Each number is 128 + 24 x the weight over its row's rms, rounded and kept within 0 to 255. Layers, rows and columns count from 0. The size above them is the row's rms in percent of the matrix's.

# layer 4 MLP down (transposed), 3072x768, rms 0.0383, rows 988-1014, columns 256-383
size [106 101 106 101  91 102  98 102  95 104 100  99  96 100 105 103  95  99  98  96 107 102  99 102  95  96 102]
[[126 158 136 122 125  95 133 139 127 154 166 167 105 124 148 122 127 153 127 122 165 115  88  96  84 132 156 139 114 127 139 141 137 120 164 161 131  95 140 140 115 131 100 153 116 128 127 150  96 112 105 111 154 147 142 109 133 144 147 149 105 107  93 123 114  81 149 121  72 142 176 113 132 103 151  83 118 113 161 152 123 115 120 102 113  91 119 137 100 149 149 132 108 126 101 104 122 102 101 149 130 116  94 135 127  79  94 167 148 138 104 146 107 143 104 150 125 193 125 129 157 105 144 149 125 153 136 134]
 [183 137 148 157 142 102 168 117 111 138 124  66 130 150  91 122 154 148 143 142 161 171 135 133 124 150 102 127  99 123 137 152 170 161  85 127  99 104 125 174 194 111 118 120  98 136  94 164 159 128 133 105 128 119 142 130  84 113 111 106 177 155 121 129 143 136 109 132 153 132  95  82 121 149 148 139 113 120 115 158 113  97 109 114 129 167 140 133 104 102 145 143 145 105 109  70 125 104 140 152 129 101 124 146 140 110 145 125 129 183 116 116 130 142 123 158 143 141 166  88 146 119 152 133  97 117 159 126]
 [120 166  88 150 139  97 117 140 179 147 117  87 173 105 157 144  63 154 105 120 120 107 103 159 111 121 175 128 138 159 174 159 113 115 131 111 112 127 129 165 157 117 221 140  98 125 123 122 152  82  97 104 126  91 130 119 158  94 118 140  98 131  79 110 132  93 102 119 133 133 116 157 152  89 149 155 110 126 173  97 122 155 120 121  97 129 106 124 117 149 126 166 144  93 116 127 114 145 119 129 126  96 116 141 148 135 148 117 126 113 118 117 130 131 119 142 136 104  95 142 161  99 147 104 130 104 142 147]
 [102 124 160 119 123  73 126 148 115 151 103 111 141  92 147 193 148 122 130 102 115 107 139 139 139 134 161 117 151 118 127 145 118 109 139 133 143  76 126 135 132 158 114 133 157 149  97 108 104 116 153 146  82 161  87 121 192 149 127 126 116 144  84 169 139 109 159  74 102 115 136 107 119 137 118  95 133 136 167 139  68 140  84 174 164 164 113 116 140 146 172 117 115 139 116 158 119 101 122 124 123 124 126 103 140  97 134 111 139 140 159 115 158 139 141 141 150 117  69 130 164  80 118 122 147 137 168 121]
 [174 117 112 131 154 116 189 112 103 113 126 138 111  84 104 109 127 137 118 120 119 157 158  90 110 118 129 132 128 156 165 154 130 161 120 131 100 133 124 132 134 163 137 112 152 107 102 122  89 130 125 141 145 179 137 115 109 115 125 156 157 145 165 142 120 116 109  87 107 160 142 155 105 124 133 131 139  86 149  82 185 139 140 127 104 106 122 162 158 107 130 137 119 100 125 120 157  97 114 103 143 162  99 119 151 101 130 124 155 120 160  97 129 115 165 147 115 147 143 121 130 154 114 121 125 161 126 125]
 [133 123 111 163 121 157 161 110 111 116 102 149 130 165 150 141  58 131 150 136 140 113 120 111 169 124 102 100 120 125 142 106 129 114  85 108 139 144 162 144 122 146  60 152  96 119 106 157 155 145 105  98 102 107 117  99 131 145 144 124 139 123 154 118  84 116 126 157 105 141 124 150 109 135 158 109 132 116 147 110 107 136 135 136 123 128  90 132 132  99 128 146 128 155 144 149 117 135 121 121 116  83 144  87 164  98 144 137 178  63 155 109 117 133 129 139 123 143 142 109 144 176 134 155 133 126 132 102]
 [122 137 197 142 136 111 120 121 123 130 121 110 119 152  99 140 167 115 162 134 163 126 104 142 112 133 121 131 138 117  58  97 101 118 128 119  99 183 120 103 156 124 129 123 107 136 111 160 150 116 172 108 133 140 139 116 118 105 126 104 160 136 156 103 117 159 114 105 108 167 139 147 120 110 152 128 119 146 125 125 104  87 121 100 104 119 125 141 123 110 140 146  57 159 101 101 154 158 127 126 157  93 137 120 157 144 141 138 130  82 167  86 115 153 184  55 133 155 112 132 147 112 143 155 182 157 149 143]
 [ 92 106 113 150  98 102 152  95 160 130 113 139 144 146 129 137 162 141 139 139 124  68 173 180 119 152 120 142 130 118 108 146 124 135 109 124 129 162 144 131 131 125 148  95 126 111 153 138 163 149  79 151 131 162 114 138 164 146 121 134 199 171  97 151 156 123 101 129 122 108 148 104 174 119 133 124  96 114 106 128 135 129  82 133 165 169 116 156 105 121 128 187 114 113  96 139 166 106 120 120 111 120  98  92 106 102 109  92 172 146 128 140 102  89 104 120  97 151 138 127 109 132  64  91 150 148 135  91]
 [143 141 123  95  82 152 145 119 116  86 119 124 154 143  82 136  97 121  84 108 168 135 140 132  94 140 137 115 141 109 159 161 135 156 154 158 116 143 160 117 133 121 130 161 125 101 115 110 106 131 155 154 105 159 139 128 116 134 157 126 107 135  95 139 142 172 123 138 165 140 120 141 104 148 108 121 149 100  86 143 121 131 155 115 113 150 130 139 110 130 135 130 161  77 133 134 107  97 147 171 124 155 151 163  90  90 157 121 170 134 150 169  98 114 134 147 159 120 122 139 120 115 117 138 138 111 148 128]
 [119 127 123 134 113 100 123 133 116 135 167 109 137  95 149 142 100 114  94 110 153 137 142 145 155 136 110 156 113 115 118 105 126 121  87 122 148 159 130 126 125 129 203 150 143  94 141  92 108 134 140 134 134 126 149 125 142 157  77 156 111 112 135 127 168 156 114 143 126 123 120 162 125 141 119 103 123 118 101 143 125 166 122 160 185 140 133 148  95  89 140 114 161 146 173 108 110 140 135 120 110 125 125 147 180 142 114  96 128 154 137 112 107 128 141 129 194 174 100 126 131 146 136 189 118 183 107 159]
 [120  83 126  96  93 139 163 133 130 106  96 118 160 153 120 123 120 115 150 163 133 156 125 108  67 130 125 149 130 149 110 161 103 112 129 121  83 108 134 122 114 145 148 119 150 168 113 102 152 188 128 121 146 132 111 135 135 160 146 118 103 128 112 129 116 137 114 140 132 183 109 140  79 147 164 128 149 127 135 129 104 118 151 130 115 150 153 103 145 123 118 135 190  79 132 104 105 121 110 107 136 134 142 139 159  90 100 137 136 102 111 105  96 118 150  78  95 142 135  80 139 144 125 129 152  97 144 179]
 [140 144 130 137 140 131 119 102 139 137 166 108 108 106 130 141 113 143 148 119 114 115 115 199 146 161 104 132 136  82 144 116 126 124 139 156 133 143 117 149 126 150 143 113  86 118 119 116 115 112 115 158 124 133  99 177 147 156 125 129 115  93 119 118 137  94 130 130 140 117 130 166 143 150 151  93 155 125 140 109 104 126 133 120 113 195 155 114 146 160 106 154 154  77 104 106 116 129 133 135 144 111  72 101 123 179 151 115 188 121 156 125 163 118  92 135 134 125 161 133 132 147  78 129 139 173 159 103]
 [138 137 153 120 107  90 101 104  94  64 118 122  69 107 113 118 142 143 110 106 134 120 116  89 149 110 182 105 149 114 117 117  95  93 138 129 135 146 171 141 150  91 140 127 138 138 102 124 154 118 163 114 122 159 137 129 188 114 166 119 149  93 149 113 108 138  83 110 145 155 116 162 143 154 117 124 165 135 114  95 115 128 130 155 114 122 129 125 116 172 105 166 172 118 148  95  98 156 178 134 147 161 151 135  80 122 121 115 146 142 131 131 129 160 137  90 139 139 158 119 154 160 159 116 134 119 136 131]
 [164  71 126 112  84 146 145 164 116 151  72 137 110 112 138 131 180 103 116 150 102 111 130 141 107 124 158 143 163 144 101  75 139  98 130 118 127 162 108 104  69 152 106 128 148 110 120 128 132 124 150 129 115  92 115 152 135 135 153  89 123 133 133 159 124 157 136  92 123 149 108 143 163 157 108 106 143  97  93 105  88 159  91 124 111  94 137 114 130 146 135 129 163  95 165 156 150 140 141 100 128 135 136  86 125 114  93 108  92 136 118 156 148 119 158 115 144 138  68 148 165 107 129 169 113  98  56 138]
 [117 170 124 155 125  95 132 127 143 127  97 116 113  77 122 170 117  79 156 136 115 101 138 128 174 122 140  96 105 134  78 138 129 157 179 129 157 145 133  91 134 169 108 147 135 136 123 158 162 144  78  92 111 151 110 104  87 112 146 165 135 142 151 117 100 113  99 115 111 132 140 153  83 177 131 164  89 140 136 138  98 144 100 110 121  75 144 103 121 103 134 151 201 116 143 106 154 152 139 122 174 140 118 108 113 122  96  93 124 117 118  97 148 135 120 135 122 166 107 182 112 137  97 150 171 157 142 126]
 [100  89 113 155 175 129 147 129  99  70  98 114  94 113 140 142 117 120 140 135  74  97 126 108 176 121 121 118 157 123  94 135 124 128 158 104 149 164 182 130 111 101 113 139 156 163 101 144 130 147 120 163 129 130 112 121 162 107 116 130 119 107 130 104 132 149  72 124 102  94 141 141 165 118 157 114 122 105  77  88 113 128  79 160 118 154 159 118 104 134 124 158  99 132 144 160 147 140 145 146 151 120 108 142  98 118 123 150 122 121 136 113 128 117  76 110 110 143 135  68 111 107 107 125 111 144 125  91]
 [150 163 127 138 153 112 142 138 144 157 101 123 126 155 120 121 117 130 182 121 116  95 123 143 110  94 122 182 132 161 140 188 131 112 119 130 132  90 149 102 146 105 116 180 137 121  97 103 121 119 126 117 129 164 151 151  93 138 121  85 100 124 154  87 115 118 174 140 111 110 122 161 124 102 117  95 102 115 153 124 145 162 135 163 131 129 169 137 115 134 124 152 120 118 140  97 133  94 164 151 118 115 107 101 110 119 113 108 142  83 108 115 127 123 148 135 118 137 173 140 115 149 134 138 147 138 132 114]
 [115 101  95 127 113 129 164 125  95 121 100 168 105 108 115 177 144 128 144  91 133 137 127 114 134 139 142 147  96 105 124 116 147 127 143 125 138  98 121 121 138 122 136 138 172 134 162 132 104 126 115 107 118 146 162 114  98 157 140 122 130  99  99 163  97 107 116 123 108 120 121 122 164 172 116 158 156 115 124 107 145 127 131 160 117 137 132 102 120 127 137 133 148 115 127 116 136  95 143 132 122 147  98 171 111 107 133 108 125 169 123 140 166 117 127 147  95 119 115 125 152 133 141 105  78 128 136 129]
 [145  86 114  93  82 110 157 129 142 115 139 120 111 137  85 116  76 110 157 139 105 138 137 120 176 136 180 102 100 128  91 132 127 163 139 119 175  94 147 140 106 162 135 138 143 111 139 112 181 102  75 127 144 115  91 138 116 113 136 139 115 114 103 127 124 106 141 128 162 170 128 152 133 125  79 143  80 115 143 149 115 114 126 129 151 119 137 108 128  97 135  88 118 115 130 153 122 115 101 150 160 107 105 152 121 108 145 169 141 145 162 121 127  89 139 160 108  90 126 138 126 114 120 113  98  82 131  95]
 [ 99 136 175 137 101  92 132 138 101 157 135 119 133 133 109 156 131 135 172 138 102  88  94 110 134 117 109 126 124 120 158 170 102 135 123 146 140 162  93 179 124 105 159  85 108 130 153 135 142 133 117 125  76 112 107 138 171 115 104 145 160 144 120 117 114 146 114  98 151 111 104  94 128 114 117 115 125 183 155  79 104 146 118 145  86 120  67 128 158 139 108 172 122 152 132  97  84 113 156 141 154 144 140  91 129 153 157 129 106 138 144 133 123 116 121 105 126 144 148 145  75 126 129 159 167 131 145 103]
 [116 131 122 131 164  96 117  72 100 124  83 149 142 177 121 114 119  98  97 113 134 141 129 180 149 141 137 193 136  86 122 135 117 123 118 128 144 101 119  94 134 120 114 147 125 120  75 121 131  94 132  91 175 121 137 103  96 128 128 102 119  98 113 114 118 117 114 128 158 106 149 123  89 140 145 153 156 117 161 138 107 132 129 112 128 187 134 120 107 153 106 119 113 134 107  59  84 130 126 129 133 124 122 153 129 111 134 104 110  92 172 113 138 131 108 115 144 152 108 106 124 105 120  97 151 167 160  82]
 [136  98 134 123 131 135 131 160 131 151 138 112 123 133  81 102 112 146  77 134 104 135 129 129  88 107 128 132 145 123 116 142  94 166 190 107 147 134 141 153  72 103 108 135 106 153 114 119  99 129 121 103 123 108 124 148 162 100 135  98 130 154 131 151 144 126 122 128 118 142  67 136 107  83 145 136  92 109 148 173 161 163  90 142 160 133 155 146 104 142 115 103 127 135 158  83 147 161 132 141 114 141 140 108 181 131 111 134 134 117 137 120 138 129 134 129 147 120 127 151 159 133 125 124 120 125  99 131]
 [ 95 118  99  83 167 123 116 101 154 114 142 144 179 118 117 136 107  71 129 153 134 125 118 131 125  86 101 136 156 121 167  98 184 106 115 120 115 149  93  96 143  84 144 114 178 112 165 111 134 118 120 123 116 117 135 134 136 149 138 142  67 108 156 134 166 154 167 146 117 125 108 106 130 120 126  70 137 117 113 127 147 158 154 145 148 177 167 143 120  88 104 107 125  95 104 144 118 108 141 152 145 146 164 144 173 155  92 116 135 142 173 143  84 108 129 112 103 113 154 120 130 151 121  86 141 153 154 117]
 [168 116 152 135 124 131 150 163  96 105 154  85 133 136 149 119 157 128 140 143 133 131  99 136 123 155 151 109 107 160 117 144 129 140 118 137 150 154 113 107 151 152 123 138 158 114 147 141 161 139 135 130 143 136 107 129 144 148 139 169 178 138 108 128 133 141 157 132 156 136 105 133 131 140 129 131  91 118 119 113 142 165 174 135  98 136 119 153 128 168 114 162 121 105 145 165 175 170 111 120 145 155 165 128  84 129 157 132 122 145 135 128 123 115 111 181 149 123  76 153 138 171 120 138  96 113 129 179]
 [110 122 150 120  91 131 135 145 117 143 147 130 137 100 127 139 117 136  94 162 100 127 129 120 149 126 151 111  91 201 129 134 123 122 165 133 121 181 104 143 117  91  74 147  73 136 142 162 140 122 108  90  79 106 142 147 103 160 131 124 129 127 137 152 101  96 140 147 148 173  84 159 138 109 135 121 141 151 179 130 117 121  83 151 139 112 104 118 121 107 123 127 145 138 143 187 188 154 134 151 121 126  89 148  87 141 144 117  93 108 140 147 176 127 117  78 119 105  92 130 139 108 134 124 135 103 147 122]
 [ 66  88  96 159 120 126 112 110 126 131 129 104 160 135 139 131  99 109 150 122 142 111 150 152 113 134 125 111 137 136  90 138 155 135 116 141 127 123 187 161 111 155 152 123 147 124 137 158 136  94 102 107 137 154 102 115 111 133 162 186 103 101  97 115 171 147 118 143 128 106 167 142  89  98 133 182 115 123 122 150 138 122 132 115 115 165  94 100 124 126 133 113 117 136  96 127 140 131 126 104 123 134 130 148 144 149  86 188 118 133 155 122 154  94  90 126 130  96 139 135 153  96  91 138  93 121 120 115]
 [105 137 138 115 137 160 138 143  97 164 124 107 110 121 107  91 136 140 119 103 134  83 121 130 173  94 115 120 167 128 123 112 135 123 149 125 160 119 158 141 124 170 141 154 145 148 152 140 140  93 120  84 162 119 130 113 196 165 120 122 144 114 131 123 128  96 104 124 143 116 153 133 134 150 129  96  94 125  98 146 106 148 145 110 150 133 160 135 159  80 149 146 132 138 148 141 160 143 130 146 143 160 131 157 107 149  94 129 112 117 127 120 126 114 114 100 136 123 125 138 127 157 145 153 112  65 104 104]]
# layer 4 MLP up, 3072x768, rms 0.0771, rows 989-1015, columns 256-383
size [ 96 109 105  96 106  98 104 101 106 101 100  94 103 107 103  97 103  98  97 106 106  97  99  93  94 101 103]
[[144 146 169 112 146  84 138  87 141 146 130 106 115 119 141 123 157 116 106 147 192 143 134 157 157  93 158 109 120 116 144 107 131 143 156 152 148 145 156 124 131 116 127  98 118 123  99 139 122 135 108 122 102 152 140 128 126 143 174  85 124 132  90 125 124 132 141 101 159 118  98 136 124 144 130 138 141 152 162 111 127  88 193 119  94 140 130 114  88 152 149 100 108 139 151 129 165 111 153 195 109 129 112 131 121 104 136 132 135 119 113 124 158  82 136 139 129 136 110 107 178 143 168 120  87 106 118 127]
 [121 167  99 110 170 117 120 149 146  84 111  70 142  95 101 125 132 128 120 136  81 126 127 123 124 151 156 125 115 147 122 153 134 107 130 133  95 128 150 136 151  95 122 169 139 137 151 140 114 144 151  75 140 142 164 143 184  99 114  69 150 120 167 117 118 130 150  81 122 137 120 134 119 187 139 163 129 148 133 110  94 119 127 136 119 102 107 164 156 125 119 118 141 138 129 119 144 108 106 102 114 115 124 116 166 112 113 151 129 138 127 172 149 129 165 145 113 170 162 147 119  92  94  96 103  99 113 115]
 [ 81 130 143 127 139 164 112 114 141 147 139 137 154 100  80  93 145 147 126 136 141 141  93  94  98 136 129 112 148 113 119 132 153 148 123  92  87 113 133 136 145  84 104 125 149 114 149 150 148  84 154 110 124 157 139 117  99 136 135 116 153 100  94 161 125 123 137 105 139 156 134 125 117 127 126  97  94 139 150 148 111 100 158 161 107 170 116 133 154 131 120 137 118 109 101 119 141 124 123  83 140 143 126 146 134 113 124 165 116 117 143 123 105 106 118 129 116 144  97  84 169 143 118 134 103 124 139 122]
 [144 160 176 128  93 157 126 124 165 127 101 161 116 146 132 134  91 164 122 166 182 125 134 119 163 137 110 120 136 150 127 118 102  98 152 144  90 115 130 157 157 159 152 115 105 141 141 138  89 119 109 110 118 140 127 107 142 199 127 112 109 132  64  94 156 143 131 139 100  62 104 123 153 101 137 130 149 115 105 108 127 147 160 105  96 105 117 131 128 126 131  99 148 126 151 118  98 150 128 157  96 151 143 128 135 133 115 118 143  63 162 132 116 181 113 142  85 200 115 154 102 111 117 106 135 129 102 149]
 [150 109 129  97 102 147 122 133 128 127 154 100 137 168 179 118 143 148 139 143 100 132 132 111 146  68 126 152 132 157 144 117 158 104 152 141 106 150 147 129 159 143 105 137 128 131 160 133 111 116 138 140 155 146 142 142 125 127 125 123 150 148 126 142 162 113  73 155 152 103 129 143 106 122 162 146 140  91  83 104 105  96  92 141 106 143 150 109 114  95 161 185 129 106  86  70  79 133 154 110 124 143 104 124 137 146 111  94 169 172  79 100 130 148 151 116 125 165 109 133 136 127 123 125 168 101 146 141]
 [142 159 139 172  99  83 140 146 152 109 127 112 120 145 138 108 129 107 103  99 142 141 161  90 118 137  93 106 130 146 166 121 167 134 108 127 102 152 149 138 155 127 148 108 109  89 129 148 130 137 108 176 123 125  97 110 148 152 149  76 125 122  95  85  52  69 122 104 125  90 137 151 109 137  75 124 137 116 153 161 109 130 103  97 139  83 143 155 111 110 144 139 157 121 184 147 135 155 161 121 133  79 164 134 150 145 110  88  75 100 102 175 134 134 119 154 133 137 116 136 166  97 138 139 145 137 196 111]
 [136 124 114 182 111 130 111  91 115 149 157 100 101  87 134 136 109 127 166 137 146  75 141 115 188 115 114 162 133 127 115 152 141 146 147 135 111  93 130 110 125 149  95  89 121 134 101  84  88 124 168 126 144 107 142 164 118 161 132 113 132 161 116 128 156 115 151 138 159  76 116 133  79 115 121 138  86 147  70 136 123  83  56 143 107  76  98  96 177 104  87 155 114  92 105 147 126 148  90 139  99 171 126 130 142 107 118 141 142 144 124 110 109 100 105 128  81 129 176 120 164 134 147 146 115 137 142 120]
 [127 134 153 157 123 147 113 134 138 116  93 130 119 107 130 113 116 115 146 117 112 104 133 117 154  92 110 153 107 136 152 128 131 147 110 172 150 104 113 120  90 129 129 137 107 119  96 123 129 135 143 109 139 156 172 106 131 112 139  99 111 120 140 111 171 124 106 121 108 112 193 136 110 128 114 122 109 117 152 106 140  98  87 147 132  90 129 129 117 102 117 142 131 107 140 104 110  73 103 148  93 109 128 137 191 150 185 129 145 128 116 170 154 122 108 118  68 129 112 144 130 139 141 103 130 135 134 129]
 [189  99 148 126 128 127 136 161  86  99 153 148 140 150 193 168 111 117 119 137 120 105 148 126 114 123 160  97 138 129 158 143 139 100 167 136 146 142 155  94 129 146 120 153 141 125 134 117 140 109 122 107 133 105 121 129 130 157 121 183 102 132 124 131 121  94 119 127 104 110 133 119 156 118  77 165 105  89 119 113 117 156 150 155 174 115 124  85 125 102 173 159 129 154 185  99 110 174 107 109 125 120 165 145 158 143 104  94 137 137 154 151 107 118 102 157 142 149 145 126 137 118  69 157  92 176 158 107]
 [114 119 134 162 156 118 117 136 135 133 177 155 110 122 139 148 102  99 141 118 135 157 132  89 144 161 129  84 124 135 117 152 169 125 145 128 169 121 141 147 115 124 141 144 126 172 114 139 121  81 135 166 150 137 116 143 140 118 104 134 135 127  94 124 147 135 131  62 115 123  89 139 135 139 145 109 141 120 141 151  92  85 152 122 135 126 106 141 138 146  92 119 160  96 141 146  96 110 176  83 107 102 167  82 123 174  94 108 127  81 146 130  89 144 124 163 113 110 135  84 134 123 134 166 135 134 124 142]
 [173 138 114 131 159 113 126 122 148 126 157 122  81  91 117 116 162 135 211 123 144 136 122 142 163 112 128 145 138 131 148  97 124  74  67 119 118  93 159  86 143 115 109 133 135 131 161 133 163 144 134  92 134 135  82 174 179 148 125 136 100  95  97 140 113 135 140 139 136 137 170 125 119  78 136  76 136 121 101 127  93 158 118 152 132 158 147 121 153 124 136 138 170 111  96 141 147 124 117 117 131 126 117 114 131 132 111 131  93 111 153  88 112 125 120 163 123  82 112 121 130 117 142 116 123 123 145 129]
 [118 122 118 111 131 135  97 136 139  81 162 116 114 102 141 101 133  92 142  99 173 135 104 116 162 140 152 113 109 165 103 129 117 125 122 122 121 115 127 150 148 134 121  70 169  68 136 140 133 164 109 117 122 191  97  99 135 134 134 121 104 144 131 110 137 120  88  92  96 151 124 131 145 130 144 129 141 155 114 115 155 153 158 130 151 104 130 160  99  96 125 176 200 134 108 132  87 143 177 133 128 150  84 131 118 100 159 128 128 154 101 123 130 137  98 102 128 154 166 138 132 177 143 137 119 109 115 129]
 [142 104 107 131  99 157 147 117 124 134 100  86 123  99 157 137 149 126 122 142 111 139 103 144 123  84 143 118 166 152 140 129 155  96 134 123 107 128 158 135 140 100 127 111 108 100 142 119 171 127 115 166  79  76 155 108 130 146 149 156 135 138 135 158 136 165 142 119 122 165 107 109 122  99 142 155 159 121 131 116 105 162 129 140  61 112 128 145 125 137 133 154  55 118 150 119 159 132 100 130 115 109  97 114 133 136 147 128 151  99 133 124 150 110 143 109 147  81  89 140  93 113 112 132 114 112 120 151]
 [124  72 125 167 121 127 155 157 122 138 174 158 129  98 116 136 102 102 127 100 145  83 106 107  96 130 171 139 141 128 147 141 160  95 117  95 122 179 134 166 156 128 143 116 133 108 161 140 117 163  80 112 103 111  79 102 119 110 166  94 152 114 139  96 126 105  84 147 132 161  95 114 132 109 152 112 122 107  98 110 151 153 145 153 156  95 138 151 140 127  80 158 164 171 114 147 151 136 108  99  85 152  87 134 151 121  87 157 144 171  96 161 120 131 111  68 123 126 145 115 102  96 147 153 164 113 120 117]
 [116 171 151 131 150 140 122 126 103 185 113 119  93 136  99 163 129 113 142 126 125 136 152  96 167 149  82  92 126 147 138 136 149 107 149 159 107 137 151  88 109 119 116 113 158  85 145 132 112 157 124 115 108 147 122 126 127 175 156  72 124 161 133 142 130  86 164 158 149  91 153 105 115  52 129 154 132 135 107 126 142 165 100 109 133  91 136 112 144 146 134 122 156 110 130 112 126  86 166 103 153 143 130  87 129 127 105 103 136  95 152 150 103 107  82 171 115 134  94 143  61 116 119 131  73  82 156  96]
 [141 137 149 115 136 119 105  96 153 135 124 133 134 112 149 149 124 112 100 111 168 133 112 123 111 123 138 168 121 131 157 122 127 118 193 119 112 133 110 171 112 118 121 125 121 100  94 133 156  94 106 133 124 127 124 131 140 117 129 129  72 118 136 170 117 120  73 122 109 128 103  99  94 141 113 105  62 102 116 138 120 152 101 151  78 112 147 127 136 122 139 181 130 103 108  94 139 108 153 147 108 167  85 115 114 164  37 149 132  99 119 123 102 108 108 112 148 143 162 103 147 173 106 131 122 180 144  96]
 [ 98  77  89 137 121 178 172 142  70 121  70  85 117 105 104 125 124 126 106 106 144  90  98 152 131 127 117 125 121 125 141 159 108 126  97  91 119 170 107 144 134 120 116 103 106 148 194 142 133 136 189 157 127 114 146 120  96 118 137  82 123 123 110 125  89 115 122 145 150 152 104 167 201 100 108 133 135 136 102 145 114 105 121 121 141  93 122 141 141 112 138 135 113 162 119 179 142 126 126 133 135 118 127 118 155 169 144 157 103 142 146 162 140 170 135  98  98 106 138  54 144  80 123 128 119 154  94 134]
 [111 160 125  93 140 140 119 149 125 101 164 141 125 113 105  95 136 155 103 158  95 114 163 149 166 110 139 116 103 121 152 129 105  89 108 128 111 100 141 146 155  88 126 156 112 135 132 167 171 150 116 184 164 184  85 153 138 126 103 140  67 179 131 122 103 105 169 100 111 138 162 115 134 119 140 111 141 110 138 127 101 186 122 131  69  69 156 154 104 119 125  90 144 178 116 143 157 109  84 136 119 164 146 147 111 170 162 130 137 128 125 106 123  99 144 125 122 117 123 171 125 126 104 153 102 102 142  84]
 [150 140 143 109 107  95 120 127 103 135 151 164 165 135 133 132 146 137 162 138 121 151  85 163 147 111 145 152 142  87 147 158 149  53 148 148  92 129 125 136 148 145 122 127 135 130 112 126 116 135 138  80 101 152 167 153 115 141 156 144 127 132 142 128 113 149 144 133 148  87 163 157 125 162 127 124 137 167 173 102 105 130 105 126 110  76  83  84 129 137  93 136 149 153 144 160 121  75  99 114 110 169 153 151 131 137 151 148 156 156 133 141  75 141 129 130  82 146 114 106 145 116 107 179 110 161 109 115]
 [132 174 126 141 131 157 151 181 134 149 126 103 158 106 124 138  96 124  99 107 173  97 109 151 182 152 115 133 150 139 127 149 158 100 121 111 154 108 160 173 130  82  99 137 131 114 126 131 135 106 141  93 121 179 145 124 159 164 146 140 139 180 144 130 128 150  90 134 141 119 122 118 150 131  99 145 126 155 145 132 142 122 128 155  92  98  93 134 110 142 129 151  99 143 115 108 104 125 137 111 114  73 153 153 140 125 150 117 149 126 133 122 144 118 121 141 166 151 103 101 129 124 147 159 142 104 120 100]
 [132 106 163 139 138 133 130 143 141 139 135  94 174 150 143 125 128 133 129 167 117 118 153 119 141 103 170  97 129 136 190 117 129 144 135 144 112 153 172 135 132 133 128 125 102 148 138 128 102 130 121  97 119  87 127  94 132 146 138 139 128 130 187 122 140 131 165 129 105 139  91 106 125 136 140 163  85 150 132 141  81 125 140 116 135 146 146 131 117 168 106  98 150 143 107  86 131 117 140 123 114 107 143 107 122 111 119 116 160 106 104 135 131 130 121 142 124 129 151 123 109 146 151 171 145 150  82 107]
 [129 144 109 115  95  95 149  69 104 147 110 134 141  44 141 133 131 113 138  88 120 143  66 178 144 154 118 153 116 141  95 110 106  87 136 190 131 179 105 144 107 103 125 157 180 142 110  90 118 184 116 109  74 158 129 150 146 110 142 128 104 102 118 150 122 138 147 121 125 134 141 122 110 120 126  94 143 127 132 150 174  99 146 125 147 128 155 157 150 193 136 144 110 140 126 133 114 111 185 107 138 111 109  97  87 112 133  92 137 122 145 137 144 124 108 106  99 157 177 118 138 156 129 152 142 131  87  94]
 [142 140 156 131 157  96 136 113 118 129 101 166 162 104 166 155 125  97 168 110 147 159 141 161 114 135 164 120 156 117 115 141 125 132 127 131 129 149 109 128 133 136 121 182 125  93 126 171 110 150 148  78 104 138 159 101 103 138 148 172 119 130 106 109 124 144 117 145 145 139  86  85 138 154 132 127 116 125 120 144 148 133 102 115 141 156 178  98 125 106 119 111  90 160  92 138 116 153 121  90 100 127 152  76 103 121 153 139 112 168 118 165 149 124 123  93 154 119 101 111 129 111 131 108  75  78 111 135]
 [ 72 136 109 101 117 123  99 129 114 123 119 105 125 161 123 198 126 129 146 132  52 164  92 112 130 143 135 102 118 118 130 125 111 127 127 124 102 127  91 122 112  76 110  94 119 117  85 118 134  89 100  85 125  98 102 106 135 132 139  88  81 129 110 146 120 150 125  98 125 118 153  99 139 147 102  99 134 144 154 151 154 127 115 145 118 148 122 132 136 118 116 103 150 119 119  85 146  91 122 111 137 117 171 106 118 117  94 100 138 117 154 148 116  95 135 140 117 150 124  98  69 133 146 134  89 116 138 133]
 [106 116 109 108 136 114 149 143 127 130 165 171 170 122 145 122 134 151 136 104 130 144 171 197 126 128 102 139 137 128 112 114 118  84  85 143  93 124 120 156 120 103 124 163 185 115  88 158 147 121 159 140 143 147  95 135 122 135 142 157 108 113 110 110 109 139 123 117  90 179  98 150 113 127 126 119 156 150  94 112 128 101 161 132 120 157 117 123 179  99  94 117 113 105  91 137 152 134 128 145 100 127 128 120 135 122 142 105 112 191 131 135 166 133  88 145 131 128 144 112 155  91 126 122 134 133 110 128]
 [133  71 164 148 105 136 103 125 101 158 151  97 162 100 115 146 158 156 125 133 121 126 155 135 126 110 128 141 157 115 132 121  96 149 173 126 104 137 149 159 150 107 130 126 151  98 115 129 126 121 164 127 129 127 157 127  97 151 114 161 174 126 140 162 101  95  98 120  91 117 151 117 113 112 171 152 127 101  94 137 174 114 128 118 183 113 161 140 151 121 141  94 132 138 128 152 119  81 149 135  98 149 140 122 100 159 115 137 173 141 126 114 155  83 130 112 112  84 125 112 110 115  96 110 127 174 157 196]
 [144  86  98 131 127  94 139 136 132  96 164 110 144 133 179 118 143 119 166 125 117 159 109 104 108 142 122  82 129 117 138  66 115  88 127  94 153 130 190 111 153 143 104 120 131 196 105 115 161 180 135 119 166 168 132 109  72  89 116 127 150 190 145 141 174 112 144 119 146 120 108 124 105 114  78 115 118 104 152  90 143 123 101  90 149 113 135 156 153 108 132  80 169 176  88 127 122 111 142 137 107 125 146  82 152 143  89 137 160 133 120 103 106 117 116 158  97 161 174 103 105 144 119 122 133 101 153 125]]